Weights of a small transformer language model: 2.45M parameters, tied embeddings.
Each number is 50 + 10 x the weight over its row's rms, rounded and kept within 0 to 99. Layers, rows and columns count from 0. The size before them is the row's rms in percent of the matrix's.

# layer 6 MLP down (transposed), 448x128, rms 0.179, rows 134-139, columns 0-127
095:64 69 59 60 58 41 45 64 50 61 52 54 46 51 49 40 49 40 41 61 39 64 62 51 37 42 56 40 50 41 52 46 42 62 38 49 52 53 43 65 41 60 31 50 37 42 48 50 44 50 54 56 37 33 48 58 43 51 48 42 39 56 47 26 64 56 70 50 37 81 54 55 52 62 38 62 44 75 39 55 58 58 48 43 59 43 44 34 44 54 61 40 55 39 48 38 51 37 54 59 36 52 53 47 38 56 50 54 60 60 62 34 63 60 57 48 55 54 33 51 35 65 52 67 30 44 52 52
075:57 55 50 52 42 41 50 30 47 28 45 55 44 62 54 41 47 34 50 66 62 52 42 52 45 56 58 48 55 54 59 57 42 38 69 37 58 52 54 50 49 57 34 58 55 43 43 50 51 53 46 44 40 41 54 39 64 34 51 29 48 55 54 49 60 48 51 41 45 77 50 60 49 54 52 39 55 51 52 49 52 50 40 47 54 46 64 49 61 48 54 39 39 45 50 54 53 42 38 61 70 43 43 91 65 54 44 68 62 45 62 40 49 61 37 30 51 49 59 40 63 49 25 59 69 51 53 47
100:54 45 45 52 69 51 46 50 44 41 37 58 52 49 48 34 49 71 61 57 64 44 54 32 62 59 39 43 50 41 33 40 56 31 44 64 51 50 48 49 54 60 49 39 57 45 62 46 54 51 65 52 50 80 35 57 44 66 55 49 43 38 57 55 63 47 50 56 51 52 45 28 47 56 53 46 54 38 64 39 56 51 51 35 49 44 64 78 66 41 31 37 46 44 40 58 70 44 64 56 61 49 31 41 51 54 65 42 32 62 30 45 42 49 49 54 53 45 61 46 44 54 49 54 56 50 46 38
099:69 44 44 54 49 54 42 55 44 43 41 68 55 50 60 39 36 19 53 48 53 48 40 47 51 45 55 54 47 53 48 60 49 54 61 50 62 52 35 49 52 59 41 52 52 55 44 64 43 62 51 48 46 61 48 43 56 48 56 49 40 57 73 44 68 46 46 49 56 92 57 45 54 49 51 61 51 35 53 49 49 20 51 51 63 44 54 35 50 49 56 44 47 47 68 60 58 34 42 64 63 47 41 33 55 40 30 50 46 76 47 40 51 56 27 41 50 45 48 49 52 39 57 59 47 52 53 46
107:43 66 61 49 51 63 36 39 52 55 51 55 48 45 64 54 46 59 47 65 52 39 55 50 37 35 52 64 56 55 56 78 60 49 53 45 38 51 60 53 58 36 51 60 54 52 42 59 49 33 51 50 51 35 56 51 44 54 33 40 44 56 41 59 42 46 44 17 45 39 37 48 27 35 48 60 50 55 29 67 41 65 55 58 44 43 46 60 54 58 65 57 63 55 40 46 54 54 44 48 51 56 43 69 58 55 61 47 56 57 56 39 41 54 64 57 24 57 55 40 51 49 43 37 43 37 75 49
103:34 65 54 47 40 57 41 66 43 44 60 56 58 24 47 59 62 43 67 47 36 50 47 34 43 44 58 70 53 44 62 64 45 50 40 33 42 51 55 38 44 34 35 41 61 41 44 50 65 28 69 43 53 57 53 51 61 24 38 47 34 47 49 60 44 45 52 62 47 37 41 55 56 45 52 48 43 55 56 40 38 56 45 48 48 48 38 53 49 62 63 55 50 59 54 45 51 47 41 35 52 62 39 52 65 53 52 59 67 53 66 35 38 62 55 51 55 58 61 46 49 76 47 62 59 45 45 60
# layer 6 MLP up, 448x128, rms 0.176, rows 135-139, columns 0-127
102:47 53 38 45 22 55 56 53 36 65 41 36 63 57 39 46 42 43 62 48 44 44 52 46 55 71 38 44 52 36 72 53 37 48 53 53 50 47 58 54 56 65 48 50 48 70 33 47 48 53 46 61 49 69 37 51 50 41 59 51 64 49 56 54 51 57 50 33 54 48 62 47 47 60 43 43 56 65 45 53 59 46 55 52 51 64 50 50 70 59 58 32 49 47 46 32 48 73 60 26 58 61 47 61 30 42 37 51 53 51 47 40 61 36 36 57 30 65 39 49 54 63 53 58 53 61 38 50
093:30 45 65 48 56 32 41 41 39 60 56 38 59 47 57 31 35 53 53 60 42 54 59 36 47 41 70 45 30 44 48 54 43 46 73 72 20 42 50 56 56 64 50 45 59 56 45 45 42 67 46 48 42 49 35 50 39 41 61 55 52 47 58 51 39 45 64 40 46 51 48 38 53 51 64 32 67 59 34 65 51 34 56 61 47 57 46 56 54 61 48 46 53 65 50 62 44 62 62 34 56 53 53 42 64 57 53 41 42 55 65 54 57 36 43 39 52 66 49 50 60 50 62 50 56 45 55 45
119:39 49 46 55 19 63 54 53 42 44 48 46 62 72 42 36 45 45 51 54 49 39 45 69 42 47 56 55 55 47 51 54 36 44 35 60 35 53 57 52 36 59 68 48 45 54 46 27 47 69 55 46 50 51 43 60 36 37 58 53 47 42 57 62 56 58 55 50 53 49 46 41 46 56 55 52 47 52 47 70 70 30 63 42 46 40 54 60 50 38 47 53 51 29 45 43 33 48 54 38 44 64 48 56 52 49 53 49 56 45 64 37 56 50 54 53 30 65 59 50 69 65 62 71 69 37 58 42
102:63 48 42 81 48 41 53 55 63 50 48 53 56 69 57 60 43 46 48 61 52 32 56 58 49 66 80 43 39 39 39 31 35 38 44 46 58 45 29 65 46 34 45 49 56 81 53 47 51 62 42 54 54 62 28 53 53 43 59 65 46 56 49 32 47 59 61 57 55 49 49 48 60 57 48 39 50 50 33 45 58 42 31 47 56 54 45 56 50 48 43 43 43 46 46 40 45 59 54 57 27 42 59 45 55 48 53 52 51 51 45 58 58 50 44 34 52 58 45 62 59 49 45 60 34 64 42 57
103:46 35 58 43 45 48 52 42 49 63 42 45 45 53 46 50 57 46 47 50 44 73 67 72 38 63 54 48 56 44 53 54 35 50 51 52 53 52 50 56 65 72 54 48 65 56 54 53 51 52 45 51 55 43 56 39 43 41 45 49 60 44 61 34 50 56 57 43 64 41 53 54 31 58 47 58 60 59 39 62 57 43 49 72 54 49 45 42 56 23 50 51 54 56 32 71 44 59 49 51 47 55 62 41 54 51 46 48 45 35 71 59 43 16 33 56 49 67 50 60 50 63 62 68 44 71 45 41